config = dict(
    n_layer=21,
    d_model=64,
    n_head=2,
    n_kv_head=2,
    head_dim=32,
    d_mlp=320,
    vocab_size=8192,
    activation='squared_relu',
    norm='rmsnorm',
    norm_place='pre',
    norm_eps=1e-06,
    positions='rope',
    rope_base=1020.0,
    rope_fraction=0.5,
    qk_norm=True,
    attn_scale=0.378,
    bias='none',
    tie_embeddings='early',
    parallel_block=False,
    extras=['some layers without attention', 'local attention windows', 'paired heads', 'shifted keys', 'exclusive self-attention', 'value embeddings', 'hashed n-gram embeddings', 'an embedding shortcut', 'skips across layers', 'capped logits'],
    init='normal',
    init_std_qkv=0.0975,
    init_std_o=0.0,
    init_std_up=0.0975,
    init_std_down=0.0,
    optimizer='muon_variant',
    lr=0.00913,
    beta1=0.9,
    weight_decay=0.039,
    lr_head=0.0139,
    warmup_steps=47,
    schedule='wsd',
    decay_fraction=0.735,
    decay_shape='cos',
    final_lr_fraction=0.0,
    batch_tokens=[8192, 16384, 32768, 65536],
    seq_len=768,
    doc_mask=True,
    train_tokens=152300000,
    steps=5598,
    dataset='wikipedia_en',
)
Each number is 500 + 50 x the weight over its row's rms, rounded and kept within 0 to 999. Layers, rows and columns count from 0. Numbers have three digits each. The size before them is the row's rms in percent of the matrix's.

# layer 14 attention output (transposed), 64x64, rms 0.222, rows 38-63, columns 0-63
101:521504468539556529546558507575491474496523487545375613502521412457429498463550566538526567493526515467523506437445436461552533493410378523477461519522621423478535494512559497491499477522416520
095:440582585561481468474452561528520506479530472524513425480502507473441506574518516545550577552471420498497456562571541502498484463538493412472470516469439529575447438592478380491442491528429382
090:454581622542407499515550508475538440512532494493488403455468566536526478516538444575507540559449450511494419603491495509473457524425561435451495413408477424484495504437450427559504525493532497
097:541505480526445600422540500494516464547498511436409529510542492560528459441475486489521532527524475589497507568438474477511417536441518502489543532453647449518501522517498570545502431674542515
094:555507590545501442416474546485450491536504542493473421532555559497504443421541565481554532475433436468592478567454486470510462466471550515388505415496571580499468610472455467520568438527552506
089:532526529578467476513480536458521515475440580583512511589475492481559484451469448522490607586453438424497571558506547491473382550521473551439442517581565439528492425487577526483479456546425514
096:501520554535460499495538542512505498500515560506562500559473496466702518451487485506500484535413412477498571537517560482469403478469490545432509465395497469540470463448579402444472571533534507
097:516406442508550518431517459471439507333473553521546594564431482457536541469500507510451560464586511449468544504472555466527513512470448493515436560490586479491493557562480486482473427550477612
094:505526476450483570478545427407585419525460534461415490463454511486353507427551465538494428411529526446502487457438490476503583496541502580580522517455481466563504576456436498529538504453544484
071:609455492432448545559450480582524473509470444524499469469443435505484430558501474449379504547494626460521576521493442524493571424462448453474530514528512520438551588500563558550510450493552538
101:490484543487495491532561505395552383533532517473546455534513561465557494455515373481559473517421457545546553564530550483564487541555622509443591472422469555460472508545458476538482493537551443
098:480488492457554634469521552503522638540500529505472490651530517491605532394536515557512535486534488508568487558461471548547400549427561528485523479505555472462470538485489473475494427524508527
092:493510474560481473504505420400589566484423553577538494591488561425608480437478490600522446474486451499508513568511562443524497538511598519489508509548451504423443440447471446475421469486538502
111:505419473535536462520535577545508477470466505539517545468427526481554482392496513543414495396421524482510579407523515530543483513511497531384490533582516550476495518532527407468438400527609505
111:450574664444482471505500542505425507495557458503521403494539545492431459509521451540558586517429456439592504579523538521482448491450496465492547476519442562472497423498496448472429563417531473
094:483564459541463443548462475544457497474521451520525565412457410489477582576486485457504518564530528493360506461498465551513543524482474416601453448503502478490560453589451504558451490516368512
073:547438464454502534442524540482526406554448539462476475418554426625553530463545511442567517551429471544482428526489503512427564536509540500450464427399507527482510553449544503591600497474491542
076:451453483421480530458496540450500501557537465543540468556517601496545454474560514509507498434548420483571591530379555548599521488503544563492484521430426519446482515530427564514618524566488471
095:436480464470475460523515511492403421417529495467472462376411536459444541584527458534473519490486431464550398520487458455513556479432505501448556482499424472499518489448394486554615535477554500
104:464607502519596412479533467507477581467530508575555483551493468568561556471466479458479515528430438533496471492557561473493508556565605486439464433473481486571409432492550395549488503537433520
088:527532496526540522436439502502443569577488585474545521622463496543554489491572532583433451531521522442524489467566453418522454510459458528371516487569527380465486574486466510485499446480492576
090:546468582546465488458480468445506473498521537455579509478509573515614452453484527544481500510393425544583487424504586359452490535453532490527527442610469460418499460537557472461462504481508502
104:392515568487533587502416573489421508477498504502539401571457503475411520503577486461552458586489534493529556556483526533527452580540471433514493548415434493378501523516450468487424486520460480
071:533508483569411518473529472487464455469526481551468424492475484529462582494551510553444522490419592535420506482568466494469527478638507433573466539484497462514554435563507432576489526527540360
118:446399510467554551462457550517552520448363557447503454522425482413484533426464487464545515461432474466577482466508545409436489546493490521452551514541483557402506553494449437516495403504561497
077:443473522444457522455528484456520571498554512477471546464485560475437448580496505574510416477483510453510449542444532502413517496511512471494501608434439446426650488484544526560473543487586616
# layer 14 attention value, 64x64, rms 0.253, rows 39-63, columns 0-63
091:452548544481558502504475515443539494546546493555509426593459459469490583428549499471456401407530532531559410580463507525421412453480543531450536469545499505495488359461480569550490451533498518
092:570460484496562509464470545427518504573503420500516581504580529530513537431561508495464403413505521577481438502488517512467482536536462573487484412591563463572451495520389606507552461567514504
099:608472532501520440546386504453505473505544586423501507454551478461554435504583542557424488500422469493477554410510411601523524535507525493494477550535418455481554522529467523600538527529441457
098:494505458520491537505429544423535487499489538518572575498499467493589553495483509561469417499411460541497469556501448504451471477472534468543439409579381515563476472559401461510579470529509635
092:402465543512544575527476513461526470484504494474561493501571495484532535474534488495508437433458523488506559507589412568558493586487544411521433446516545598471543516445408467457424547611559432
097:512528470497488534484488467497539529588527423546608503452479474450472526491542424534549425473469466587531541545593477538554421653584559502520482470529512411529492586495431522482420496489513473
100:511519466487404460559491520494469520612455518518583445488526530511475512551454530442508524523444465458487612492487464494463601502549629537532503549432482501447499529457570523371566593533486458
094:578501549469494392472559530543480457405464571498468491434551526498516521490398461508530587484478528442545426492472499454411518484506492464459501568584593438443418538551535534435594534480529536
073:464470548494542541589436450524519546477466439419446437544485489516429454569485545499496516472524370526463501486519470448480532452511425504435514602439445547537523585546430418529552573581455522
115:477497532515590444402505514406515552440509470431517521455525485518467581554523499522468435496428479510568512434532456534449470607507466520599486445510522427606470496487520547578566387493478548
094:516489553566503437560507530497589454596580467492553628462632450494507455589553514559473486543462509475467578513502388525538515504509474541551461484450495507473405521534458497502478566473563523
095:499533610582504533469474567407560461432472448539563579447591517569492558563527466465488530552450486450536552564537528498539510596585513481589427474492557489507476432430514497513523513493550437
106:457468462501595465544550457426535524530455455461606443418498592506501533503425507548456539573488459558593578518520542440498421529587516486599457517502463583486499561485525480521478591534481521
105:436482448506498514466491529450598584507490402527445564537472478444462546449551511557491378440491528486522377525441503452522407466439473499499441424480511503532523455525431588454532400514499511
101:484444516512528517497533505561427451580501478558406398546467537469474454424521535445499525472571495464418475484504507437543516546492454610373525472501481512488509420480611430421456492519485428
079:472517476523507516536506484505415414559508498420449524456421540469561469542537478533390546507474539495480480458503432534356478529485493475391551551558514476583440504520476495558547409552542596
083:537589545524474403460486513454520508507495469415497589492456437462580506479493511602521546430514460486543590475534433486455500551528561549599537386468453501510573455418477489476498496434559563
103:559515388499468451363476453440451538467462464510398496547526596529487512429524466492563520441534528502417439513479536430434594463560531497482483407531531497496502474514485547504577478476497595
098:473465563526594538538535476400599523563562477573568436502405503493536514462500453470469454540491561571437515604555487499474554527480539512464553497468539442577451495447533502480505370564480505
092:494522514617477518536428440512460446460529462586459479506542497513494400611413480520591519581566445591509540557526424510540539493484516425527494451474483505472437503523470453490525556618541520
092:507587477602394478595463485399507538413484465448598477473585560533510462481508531479513485568482467567559536521483546526517507578554498501555514484436485475577520459525385482462483408501509514
102:402540500482505466510458547499468554567613454492524553622472494491453558495456495531545467441549470484526413510511489614477457549390462554539496475437523499505464484443495551458605490542513400
081:511505501455594367524522520522406491443482522554508459477521608446503466446489568373515510386491496551504393554471554523483535501518529550463484522471513543520463573439537548566500438522542464
112:428492419532443518537536532413511494445555563433568551568556635518470604560515454537445553542420510500519496587512468530430476539521474524544431509484549508430487492560469465490554572444502527
082:570478429441458464510407585490490519510558514497409578477539525510521500486544429493455570508507471484467506477549543424538419475565589518506532544460580479465578481454443641466559519498555431
# layer 14 MLP up, 320x64, rms 0.297, rows 0-81, columns 0-63
101:555379435497504462509487498573559505540508516527520423584482564488550448472539485540538431474474410499584526459490452582501503414541485452453534558607523490471501511510465490520495400568574400
104:508471468483452520520484464373526418483637332442535459463506573436508541505531514509508571525461429445464550527457531481507565512497550491527446580540541508533488587514525477551488541513460545
102:546453489437403530401493452451523476463522470397535511592561533474547472465509595414472444481544517562457492420439459524461529433469556504535444482512495565567505499480500391471529505479534394
126:475551523445384495485437509552472367524534401520517490447453434547541528506537402500518483615518499479476564428521436470443483473481511483516534527508532579494478487515524598454485404566550558
086:414481600471529485520518521481498430513529501507442441380514506502413486575501518523477528473440474527551572461549503523449524501550431472444479596418398555569540498541442441500526462424605503
090:518537473519648513461462500488460428592565558493509569451527513486427495524408522517441319555458434437458496477524482439507534498536490517462470468537530489508408510419499531502448512478527479
102:510506490420558459478560431555447519483496465579536485462553503579537581498537514537618531461501431454506498425521496531570547454429510443506484469518466436572506565504458531574429535546466357
059:432531536478513461550581581433460446493547504474493518547465538675451564466577386472529504445540483448583511600518516535541493534524543504537501459460521535473507490554515492445497545528543598
134:604443561490465505478527620473476503421503443469430571448541530517493485470597461540517457549552546518464387496490511572487465476469482513399442496508514497462505512394493543492414420595503518
108:515500473491491570500523545510514538581502374483534493470493627538642497498585443598462497456506501528511469507477575495560529503372569521507475470418557551542479481508539538507433477435500479
104:462548568489391590503538459510446433551541518551525487462503493503567581462539399581447521497502415462443489498551541566552479359498451558476521500427534541509527472471464427520515505563552547
109:564463537549522481494489565451505531492592481476457495509512507609508484606543585517472472436522482471441479476392526488328480475462503501515527518510516398450594564552519480574500441497484535
118:536539446497489498475478598541501529497524433427518467470430544610530456569555459522540462522417461435469464407596516446473537482441518471547454555610501485544486426569472444450437573507506458
101:437539449494408474431596406468497438491548484467465426508472532544506540544559452518500491438462498499523511494481487501564516418503530364445486447451557524550559595414466420483588504469533542
082:577444390465450470528452435440570426498500547458587537497450504467524532458444570456473484454519517419516520542430425528444480457390577376509526514535478547526440465483464520481566464480534512
082:528469484475564528501512559549464500354544470465427604458555525496421547519516573480445437454413523544545517355583462449505495527501548504532504412531516509559458522530543519530438501473541520
100:484492447526372548508479466481505538468459525545530528518516522571462498562562449564431439442520554498417484511417519490511637483461518496601460555504553459525466454551464607501527471546410566
098:549539481507474481478445417402524430466531522438559520450479440537578440435477505568434494538466545534463419440429599430416488426446497527440535497476507451528457428514570416524525473550542514
099:491500525399551439543417510541503475535565472465442540517501564509490555480515511505432557444489501529579542523405528507436560461606432454507555375470552508570472442487521522461432489436425430
085:470495484528537507439494463579457511368464516483510525562536581576483486428515527510474429416477431445404532404542494438528593468487533458467551529476422492432431534473516555472515468428568540
099:549459472490536492434462548463423477367522538612554538572512475408503475567477542514473452464450437413458504568525599459461435498522462500474551564538454450478572466443498543479500438540520557
058:467460467520486468552457488479495531502451431554492396458534601470458506540493478619477542575490508494586558531524469482548467539509447577425439536392417577504490546471521519554450481541487385
098:529497461451430518567427540583421467525521496457492470506491482430394445452534461521548488491486383544445558413528501627512494451574512498519510425383510430488546489490506481487500535571489439
092:406524441436434482537531476514495438533508521543542489458515514569555544465514475482440382403583484504545464408562521548521539546484460556468523478413496593462455577536526502494634493458526516
118:489543535508522502433584522372478534470540555507466580437529554470581527439514460470497522448497494416624528471484505462475637539519484550446498491514481544576490548503462513467409437516407505
112:550495431424430539474498519485571582409430431522503421523496615438461481595488474487522451569456476520544525517546418516509517504548522540493481430559534522519525452553499382557425463516482568
100:474484507525493525522595481452481548508576524597467537530540615537493480538418511530487453456402438420553532464420535444532582436447475522468490513548516504498587392600446517522475467543539493
051:475487545492467543450534430429464533550436547477382443467520486563601518483478486575489531589544562531550516430489514498450440465391547532574498507583446474485508499571498549472433513563410542
103:564491498495457496534591533484491410582482485517556477485507595504411462576505466578455418506575540555515472476562492445557526495546478553460450546510427531503448623478454499548476528473600413
080:550474465500529461445511442489525479486459452580438496478500435434566528593542398574495466449610573430516421450484523541411469485558471450464500533382522559418495448452508507501500443469468505
084:449522544487548492571447480590470565460582486540514486398436476497472520488543549595567466494452557451508570483586384571522536478444516523526458420448441530515516452508499534466408540449424508
113:443606505569554456538565442453446422459513417530526477497374508539522497565568607513477448538532476409467506519547430547553499441487498456463419465500484439521542508490483481528560459564422481
121:532476543506469538563510568576481535523473531515558480475501509516449484516511506564537448513528451406565491463496568495487545483465467413577582502562523506518343611458456589480460389513467559
140:435532433395472549429571621535489513499452557428528485508608499495433461477570546522403591502488459501543464513482554492462529535481580466505460512482517451536432469471578563519530475493411547
044:382536462475522531507434442551548568578576532546532458466499416519507437439436510574494446553538500434444536546484552543566483432444450598472540527517525484521365474449549495491511514460464472
111:501455436512490525520562454516426610470477438506502475452526524550498507607563450538500539443458405452532622462512534516521465529424518465523517567550534523639516481504521516464598461454489422
096:530586539540521501528467507440427487521559455563481480420500467501564493513481447553489524454493437419604540453412511491509582523448437532476555414525452487596390508547485488405511560447541544
113:474531478482451478467485581434418488429501543564514511507488518467515438452511546471467518521483470508556478402517505558646544488499581521409522510442458555435540542552513596528416467551582588
069:494489534462447519469462511577547502568468549500464419537438473575434566538507435566442481575483483379489604466571494541474532538566473484478467498581392530485535463495452459608526489527498565
128:487557510440492498522491579420500525528516444611501401536326451555558476420471494540459482486485453491497478431490457569497521563418528577466486501523414571467489454476453542480571494507478514
022:492422558496515582510434518520523537508517442550523488550543440590432401495481430471502489513551421546518408456547498482513520564573518482495519377515508427536442605508552441431546547541457461
111:460506454415474387541570515536471454420542428504516464400409439468429541577520527469442503541504506514422499491546454547542521443580477455542470554492520515572537382460504541548438518458530512
083:471501409457489477520433461443569594534460519481550454545425519469492460571527436485509443516456436549459538543428495484520477487448548493652533367481571526452464530545493511400528539516483511
016:460420549413491512510527579511546487548566570476577452492437571478451466400471453446532574504474583399556502423462509526577458518576472507490505621489505453550481511562546490539441474486510524
117:625561628469469498513569463520514553544528523563508542497538549509517559487512612565517472450487513476555481527562446598513467474490423473531504549573526461510451439449499548474480495646518495
096:476496442486471492469507509440469408464485486513518543446502475532413499536502456540414493556517505468458484517622486491540450556490545498491546527413506573525390496560554473521534451694536451
098:453515571436529455452516521387478569522521572490451554463549543494428503491443454481426459481445507502598571527501507460458535358541462539522510596407489459587486527516485558458480498482510424
120:464549522414598443487521570526451556483512529578490637474496522513527470529526501510493452447508515475565533520391462522579515491521619483509434483530492527432605574452498517559426504568544522
116:483584455448546441408474436500495523466504563531514606446556516522403535558548404510495448549484430478474476395435525532544452501507476461535537507491409456585533456600483544466487521460539448
110:502578471461568440465515505427505560444465529567519445502522517631502406382493482574434484498496535528503519545477474446531457528535477460462594475501506511447526517434428579457383456437514531
086:560531525478603479488540516480512390577549511469567442478486531440512533489547470607643467537578487452513477454523581485538521548526516540543499478500434483555475431526510556410591497523562544
092:554459484512483446525619559496542498517500527493572531530511498466431510436457472598393483558491561533481525508487465497478470482473482478459455443332512415431517534509502461573530377554483480
052:509537536533505558435522502540491572525454518536449501483494562508571530501537619556484520471501480450479511442388450454498587522562459405431474551441399511472392487518391542511508530515495416
112:536457550570423556488591546499492522453536519495510461565519595560427545450568461584501431515575493485504508459517474566459568507531492451505511482540606406441543443546462465459459532595432451
116:470511488487571462605491527443508577466514467464506455517553472413517500487518532551526577614600539519572448373490456452488513551398547555492524472494486543501574525532431445477483473540473407
126:462484430466530567448461479497387475487571529425527530507575589493457432513551515523441509424542487421482485487504508440507529504540578543419526516550557510539598512375550474513475461441469403
091:523558524518495652417486460419486485505568529442484548488536506478545572506560486537540616517507476501482470492533456505410540408489493419495517602503476473442406454446567450525474438478460455
044:478562568472498498558501384504562488482548547527522547508469455474406526530471570486449544455431466445447447580614469523485468547533546565592471516623434444515467526496489532425519520565462524
102:553458514442494448436530530425558427517516527479586482577411474534437559489543477447528389480539498552574468461535429525472569547544527543553490496534528481542586575482545523522468503448367459
099:483512487522506479569479482607549491474568500486588475403429512489509488554547490559456540583471564562397471475513500496467547501478562458492509490494562565574508503392461620460536380470527501
082:542515461488502487541545379551538508432444461582532487463480548477556499600481402417394554498508533531540464517557486541463526455490482488581520562456519507582481524450464384512520451564551425
103:495500552512476510439617550469526546472493441459521477501523434490565484503479430625512496501483510473531428489485469498538438386446467397456472439540494540490517528442379518427445480378534494
090:541620549462435547488542479476493464514573504508455609497515490580451540513538492514486463500496550491408470579497511479508347443478518467503496498480540543463338450503546529442486480587500500
112:418526513410472454533479482477462567561535507445563467490467510468466536457511611555525528504477463352477490563656387479511491510444510461473553462521526531498558472480497488493482559475475406
107:558544504502471506413520541552430521463586504491479492604536501480403548592516461505514469400481491495514502497439472495497521422517597505489511515617574578385480520492527458475402482465434541
139:522413499470492482492523449566466514513440477516591450552485443496375435527526518586472494568533441535479525520558527467503347408510566557455509437459525501456602502465449478520578476506461500
086:397532436467509484530584561617482549509514517581494497526529493514611530464507596491491508545513462492537567542544555598442491555445533439379445501520520549547486539550538521528548511581450512
119:526512464414535548531448534492464416511549562508527506451540484538457475542570442559527525492539574549493563568536518459543509579459553605446437437522537474509398546354459521498553454541529461
109:549543512445492518473522433506546494479585442491488488642426513619526530470625484588467462520563526482476493527519459433472473492483531495399508582530552478425482591522524424556467506542495494
079:524517411470512491454560527445515551601473442542481539502469465489486435544451552518468513556538552433481537547531439491596396533504506400498571619490490480438382535473486546428427496516508506
108:442485496478528522516473478511458452468598483555465495511539542475491630546508471527439465409519403485462478484445561514542500482424449598480490617540446578526536592553480550524476552476498607
093:550377498535562430473471577464473479488543477569527481435460469503469481537484488525564486451512472483448489558510439599552523551571483455466571487492554451426487431502424446417520561553367510
113:489488553470486393482514514504471390535518412570579477493482540598435445548490427562485517457411526485390470522540460490486592451518482544474489463509445507474514435570494424454505473522614486
089:567413391485590543570465463463408539484495559518531402455527580515513612538559561514503516495606563585483449484497486538485518486543494464511412418520465503458487530528490497484489575490443476
101:518576485541486499486475521514402517481532489492571470452312566522425473497514405531318488452480490495465483403548466527528494468532495482442518511511524566525493493520513503471475506433472446
112:537577621501438496467562469422554527465507586540534559471542524463467533437485583540500578499501463455493538404485457508576511545409550546476538524403441499484597509483508569482483433449471546
101:518326490463630478514584534478491454504505629566504573546478510529556488492575488536518503466481511453488569499492468471396605483568494532503491521565565494465516494499503538524574476535520517
111:510522559474547505559449466507474481523490461636549505505557509488516421489511488503485511418463447473599452453576479506492568479366585503413523486481468526626577493578503523473572467458513520
104:441525627475490484483512505494423540517451487559453429459470502427458518505550581464475528463464502461503457408509497475504544484444585477429384504542580477472525468466405493535535593550448394
074:508520463483470446539445380564410380446521541528527464489516539533443469481485585492570393470522513516521509495427472405496498485508547479512446506450393505569448470406515529546510484581482433
119:562519492388440481590576493515501483528496532498484497383545484434536555573536446508448572472534539453576547582507482560389546422469430542492453491552523490539481433492531442504488563580512526
104:582589586480468443402461529422570438485611543459467547503525551483517483435530493492478481471417505494567467390504492463481536406480493616493509475590440517523529446543509465531472455504492537
# layer 14 MLP down (transposed), 320x64, rms 0.0583, rows 0-80, columns 0-63
091:438609497528478505490556512480455510455450436418549483419509410518353571452516501567550539503490492496512401507465529389521572493548523457524438531537468483479497430456535465492566487440443457
099:505607484502474482531454567433563464483449480600518453459562438454401528390482493544474488504509510444415509543446515604510462516522511591485509484548398443509452479487520563503502489401492577
101:457472523514589575460473543464533592547574471495419488473477486470529584504535363443468417517580573470527540577554518500546543559454489477457571559456485574521484520602488521533473565505509530
108:441445492473429485510557474523601485506468520551439551449505549557470477483426594595492431521512500544526502505548530531499579525380524473485586591488474530383490522493559554470476409475507575
079:535459511563547461606462502502554516573519549439575533481535408450481497430475477464407390554499532487518555544564566459542448469453485432505560536425516567550421533549511507526432464514416492
081:497570451615526436483590517498445454492425546515573465513561550592463478492548486582411456482447550484466465550498503426468503548571556487431462521563546515495563475445518441476484483604452439
110:462469500456573557498580517527457473466570550510530486653495449476478536489506571469550559542505487472462513563480514508523580457444471521529507451520600494435440471513457462449477599423359496
064:511501554519454535449523546481416494464476538469478533549498469457514546507506563577588539527565402545543442486398364448495487409509462460507485453449528512525542498441437499445506598535612529
117:527495454455468487478404506491463485513464373514516474476508573521418499510617536422538493457511436504432455458548571525443533454465386465483409549451466520471545585446475566445482422518524521
110:587517499598457470525456438550535509575478547506485545470575446467480447561503534443436498555440497505472590508526470421558599545589577509542567429540511502456527519463397482430463466454515447
111:481642513479489519530558440512427446518596525558434435443493494535554552463420459564413441539575489539513498586540604533433520533478553531436473501464540548470482541447492431471507445495474503
117:486566478594513538490508451573517545457537497568377480492468510499534437550551485456438370522513481490545550480468497632524442507540550583459453448550528453510535600425487464517441502492480449
120:583467475551513533366428476488519501539549546533522441583453468485490456603524436584451489523502506581517545531512523483447449514563540605473466532520506540575519465426463571467591494435555474
107:455430485451540440499466523436505519496536456517551485555416588449439451522456493605501425446531418448552513380583487465487437515528446542529466621545469470472526484551443521476441567472501497
079:536540551490363526419495596522484563568551437436460538440515542464503512480513398533453500439574525455484498476481496540508497421493493405419498439529532544568452494449514440520439528564524414
082:593495464596508467545555416490510503571488535531405436471516529545554545490509476578499526582552513467520381576489436549549509497504428452450484543483480481595496439434485464494560596492465569
104:522472380480519542525489457532403505415463503381417479464515450485428562494452500468510440474505536464483472460511517480508621433431446542631550553497508420469554519514493482465526487520510581
107:458544496514539542467579480533509529557564428504402492509538507592458605541484513501492460571500475458481465566386483611581548503414501485548492470401514510482475586483418540512552539457534469
105:480529547513442477432429435421525515460500540547466567533530524446548453508437511417555521495519500424485530499527571619429512443472506524516525493594518564563440520449512559562555488416539621
085:410557477425436495451533577496477563498575481515418527587522505546478509517468494524531548513473406425590489494421416406465580511416420485512473503527481428469536490550422520447535433491522508
100:571483415495443514497485530530511476447430574562437482455508450499475485496586493513434433481531491443551557434414546404515446604457597495480561469384467520422536517500426496513504497435518534
055:536519532559493396570463600555522536458454577537483474491463529425538487510441486478534432492461525501463525495482580514544438560426555495479514514474542464491475433492541509510406445458333586
096:517495479512465468515581521513462567450529539452584569534507506565584523517524441448372486509533560514593527472462500411385517499514467436446467443513497465480480433457495401468555451475392499
098:473518537535381441566509519468541474506522503522590538493495610559504467513457585443383493555509432614480453531632507500443531521468516500471451467550438464458511506586557503554510492502463523
139:573470516619484530466533517515551552543488551557544456474496395451589485482489478461522479548447467569427566548476553565531451501444504365485494475517605528492581447467494532532549522487480592
096:390556508550570535495552473438546430464555572427549520471475545478543474454481497469470451501446574437500394522523501441464444458506509448427546481448358479508465520486535405546501538469561548
122:387585426650522543472458466547467559539440514487467526504566484486513528454481553494560460475527593518517445455504530454506453580478550498454511509554400532426442477522459501504556429411527480
053:564544526520568426475519423506507507517474563513489429431554497543498490506436514437446474535419531541442472397527554541483436438500550482463470524662554570520434509495559579531490484478556577
103:573566516537527484442503469508514503559522572598525483536544470508547525532469460414509470571389502578366486475438567514478465506562460550480476496581529483486528444415491476548557508431397548
089:502538490562513453529584465479479427568613490566532527384587520546546440558482414558531524506493522509506505469470508440520522498630546449505524407429490458602484500508479551520509514511418452
093:477405513598519547595547493528603474446511565447587457458496476488459570485475479466533499599512479533466476464505431547507468543536475496498545495416605407472598561489529544538488408522500503
119:500543513458495452555509527595407567520552449521509580419469465410537505478536561412517538517415472483473472487517501482541445501492488546479555446520642459508452452545532432503585484443594440
128:409556449517559508588519491521514523577424519452425541459538490413540580520462483448508579498500444567543500481555486490519458492360461466585468466514508559540428462544472482420569537513425528
148:422477565469499487569544548516544554512585462506509533447497558513429523494419562476532449488549561582514493546547547528472455539469548545424530402541469506429471517379459530448509418425452585
039:513536496571487492383593460430451441470511614488464455502498536564480500596522505495518403592539516466504437459579412510493485441467516500519403523458512424513477550523537475558444548504465575
119:537480447546466590440492525533444529505440515511498534533429522382531480504520548498512556484463546525450510528491502548467468513347625503437581442593509581445452504505472528592486457446487478
097:557473534477508464512652479452554478452561437549538501540416519470475533471512518486488554427531452421489503461383433496542536453597546404454516571489479475415579566538480525511530476548501520
091:509454433388466439481436592508449491543506531481514571587458516493441492498433529561558593513481451497544485524522493427508555441487474482500450464490497456526528482568501535546410338544568546
069:476472504480517403549459474476411399459539537567571584440518468369478453549489507506516576472499435558470503461477582553516510479476498518487508538538519500540418428502415557480545603431471454
125:496582499493474444531550428468462509450478580381494507576436416534472528548590481451493496473498556475406567550498367496522411558511480507487495465497513441502452507467537542446531463527450394
017:601525458432552587421493448508521518514418535523468502425491469491536487469397479519585485572504606573450488437462467458512530514602564477480528499452489521564469553573455420522436438461522488
112:542516507418519496503487525442565439542437506413519442561486564492553445464442495500601521486507397522620576548514479439509442541467505591509478456593490500546498551451440533441507494531527606
081:427558627409508490475462467451559506517583484524558496520468554499557475601538522490565591602499514454553583531544505473479480537475500508494509552498463523484616478576430505456499520570431553
014:538524440460506547395540522554559518522543577478393473505526526494497501599551511559537502485457560434459561460586560436524499520510549493532522511481540536567488475501581520409521532346452452
101:415508504488615439500459486468537476469537550384467440454482390391550470556512499530393509564507505501486582562486454437502499390532540564524459491563497511472511494593486505521534517455452514
102:511508471583469568520479508414570578522460559602509410568485499427444499454540517392555476490498447554540514472479526502497542470497523434486491641497504518565471559400449549578482502491479548
094:524525535562470574493502536547495541551440566402503518442502452487471524454493456469401462431446606557505486611518587502480505503535545479482541501373472548494436500495623552540476491571468489
120:486502547391484503450423444472512548572416495593545488475432520593563497487429401466534401542475550480415549552455435566445485520552544506534462496549494495446465495496481491544552601474515506
111:480551437563436504503447497494441536495408569566564430496625505513568475532492438519428445513501509480522530505548510514459425498433551568550433467591485508446452489487572577498581587453494449
102:485556460464472508520591497502450584540471420485457447450481580550509521458491514573489534516540529511496463494508388493514386489521512496438466483544500613437555532412462406435419497451451584
089:530526519463422515453458477416505503552529502491464474477487573540464363559445509606463497431469452496576449478482544488457438485520420530476500539390433515508525575475582500464457407481593512
090:471577478542562499483474496466408452524526442523553483503559492462526472548523412558547537564439601532502508457477434609484580555470524521563469571440439526475390443546469533555446454478501423
045:598499522489529485372411536479582434564550556467500471512496400518565462570475489450455525507450424563473445485414506433544503492530444443551468467447485487474491440527532574483506382481465481
116:562455492709477478448513538491563539519449532520545508525558527551500505540581552422530486528514559532455477566553427621491531506509493485530502539536548493481496455400527498484520561493469582
110:550455575409535473507425475466461421483446391517455521560538482408469535485499535554508586509487474559453482539543462554527491498495606566427479483467473563556560477549542585508441409435535512
120:542529543450480527556509369540476550436494448483553474612480474478494522554491486454571498516556572503493439494525605511422593475538589483526562426528490534532586494432561545547520472437438506
080:522475568507502436519543547567569510527521583521541441455530465506535395504467422567437485539393409486473623512509457478483450535444497552546444474411497529458564498509473541523531619499454485
044:459442486550498374508531451458459469465486527488516551419624576592503467572498520483540417614541562513529486478547519454485534503551538488537514464491482611505516497537377496525562492434493503
095:519446569541501516433453492474501453555443538442563478483398454380506511388496508476533463494427548529532460561552513541484473588477516541457540552411513520591542529464613530539542455509512430
100:453480589536632536481494481402512481528460506532434529625515412583514532487448469374520473431602505536520510565444511554549521513504538505521485519515497522459486458572533450486481595517529478
077:557619491554518511470535434448580506495509460540509533513548501424575543513441432514500517469578590509564453501568509483406556466500525551579552517476474597460499503522526396501522569484592433
117:506493529477556506477477477555465529495471404532491527569447445472487481444509438451628495486458438554481532529554328482480538477538541516490576459487443530510509479535457505374495522391530567
080:464462472433518563566434500532539474426428471469469357483528476413426454425581500529510468513478414463495439474574492502519501476451562465461454594411479539461533558446510584530557519480507504
109:460523420463562464490539395557587437535457478547570419525465541547499524462605468513587466488562547471562490494443506519445511495532461447562434512498544432441588454427548516547578490496480557
103:418530536484488559482486520572559579523423531511532455443506538489598485397591487478500536490493520481440605595460480553527519479491537466508481545516522505556573587524422483561407544447568562
152:527564555602476526511521553457532548513547542477367490465498536529569537499482469443558513401429553475508435468511517468499572515447439527518544494614464551589430542498442503458389507505521550
093:503485553465442472517509470453474463484565528442474557516522518511393499578557479460446451519432561376501515490458479484593491553512386583556516391524471455508584529526439471415460560473528515
120:488515550545620496533560502557583650517451522577419508445465543456568468466556561521485429398546524441496502449518579495535500533521546517477533467425385555472502519527538517495518496489487477
134:561505458398515411519442564579478504479449532499404393508430534477542492479541558561531492444523515515494418422576551499492399441500444450427566485541487475484435529511503482547609485504529507
076:455450408495498525460531547603503523432531552505471433473506486578463436586543488459511524502489547465533491520490486464540530539571488456447570535474415507525527571502559556537492543372488658
114:565528543525525551544454515438565444498550392575504480549511602422507571562443518417489496505466431455497492507490465513540534491506545507451531583407500582534586508513525466594470606471470533
086:445527469635509525401471472488497511447585515492484479480518634528519477592514491547500433594527615487366534517530480481475494488550534496484548504547483562492502514531498494441486411424481537
117:512538472537479452557495422460415457538441454473524516394514441469492572447488521521531548501565490471581435511447480465584516535423539421488469508490503427411470547497593480561515525481638556
092:575558537530498477393501546417540502544486509477434394605570476499518511528547455420504464509448473574508539455540493459376478531536561496484508465449583498430512545476494545466523568532397537
111:518477546498542539520436512493484529449426414606446552479540469568439561570548487487543527506433598471486477502513450588463454453519574576559446506619487615501472496488434539540485465453529492
111:486547505562503466536388458596419461506428460459580514410446491471451496515437556430537584512551538570565568482466503554431485512552498502452540449460529594492423469516503514463493523469509607
097:424530444396552532559457478490426429556465507541539502486474490540523517426530437545533590473411552439534471546427572431540546530547471587446564518481488505454426469511542618516514547504544494
108:457594533603474502466507535501417513475488488421445524572489555576498597495517473399474403548469553592549476523571559495567460487508505498532510554595550489467500514455550575558514514519443434
106:513503488480426547516428552511518456448473372406508514405491438468527520563519477552456515529471512600487482506485488624503463433512470492534495523542390479595566503564485461534449505611496468
074:477485504531464501518559514522450481527496532548539523478530474589535546474545440553510527473493362523481490504450451481466500595538326527447460509487378538567451517561525521422490497606537505
121:594544519507514470500511513524551486518461568471492503537481549446474458536340443581532539545516485443547586483492513576395513415505477544549518472595470526513392499505431555417457526490544512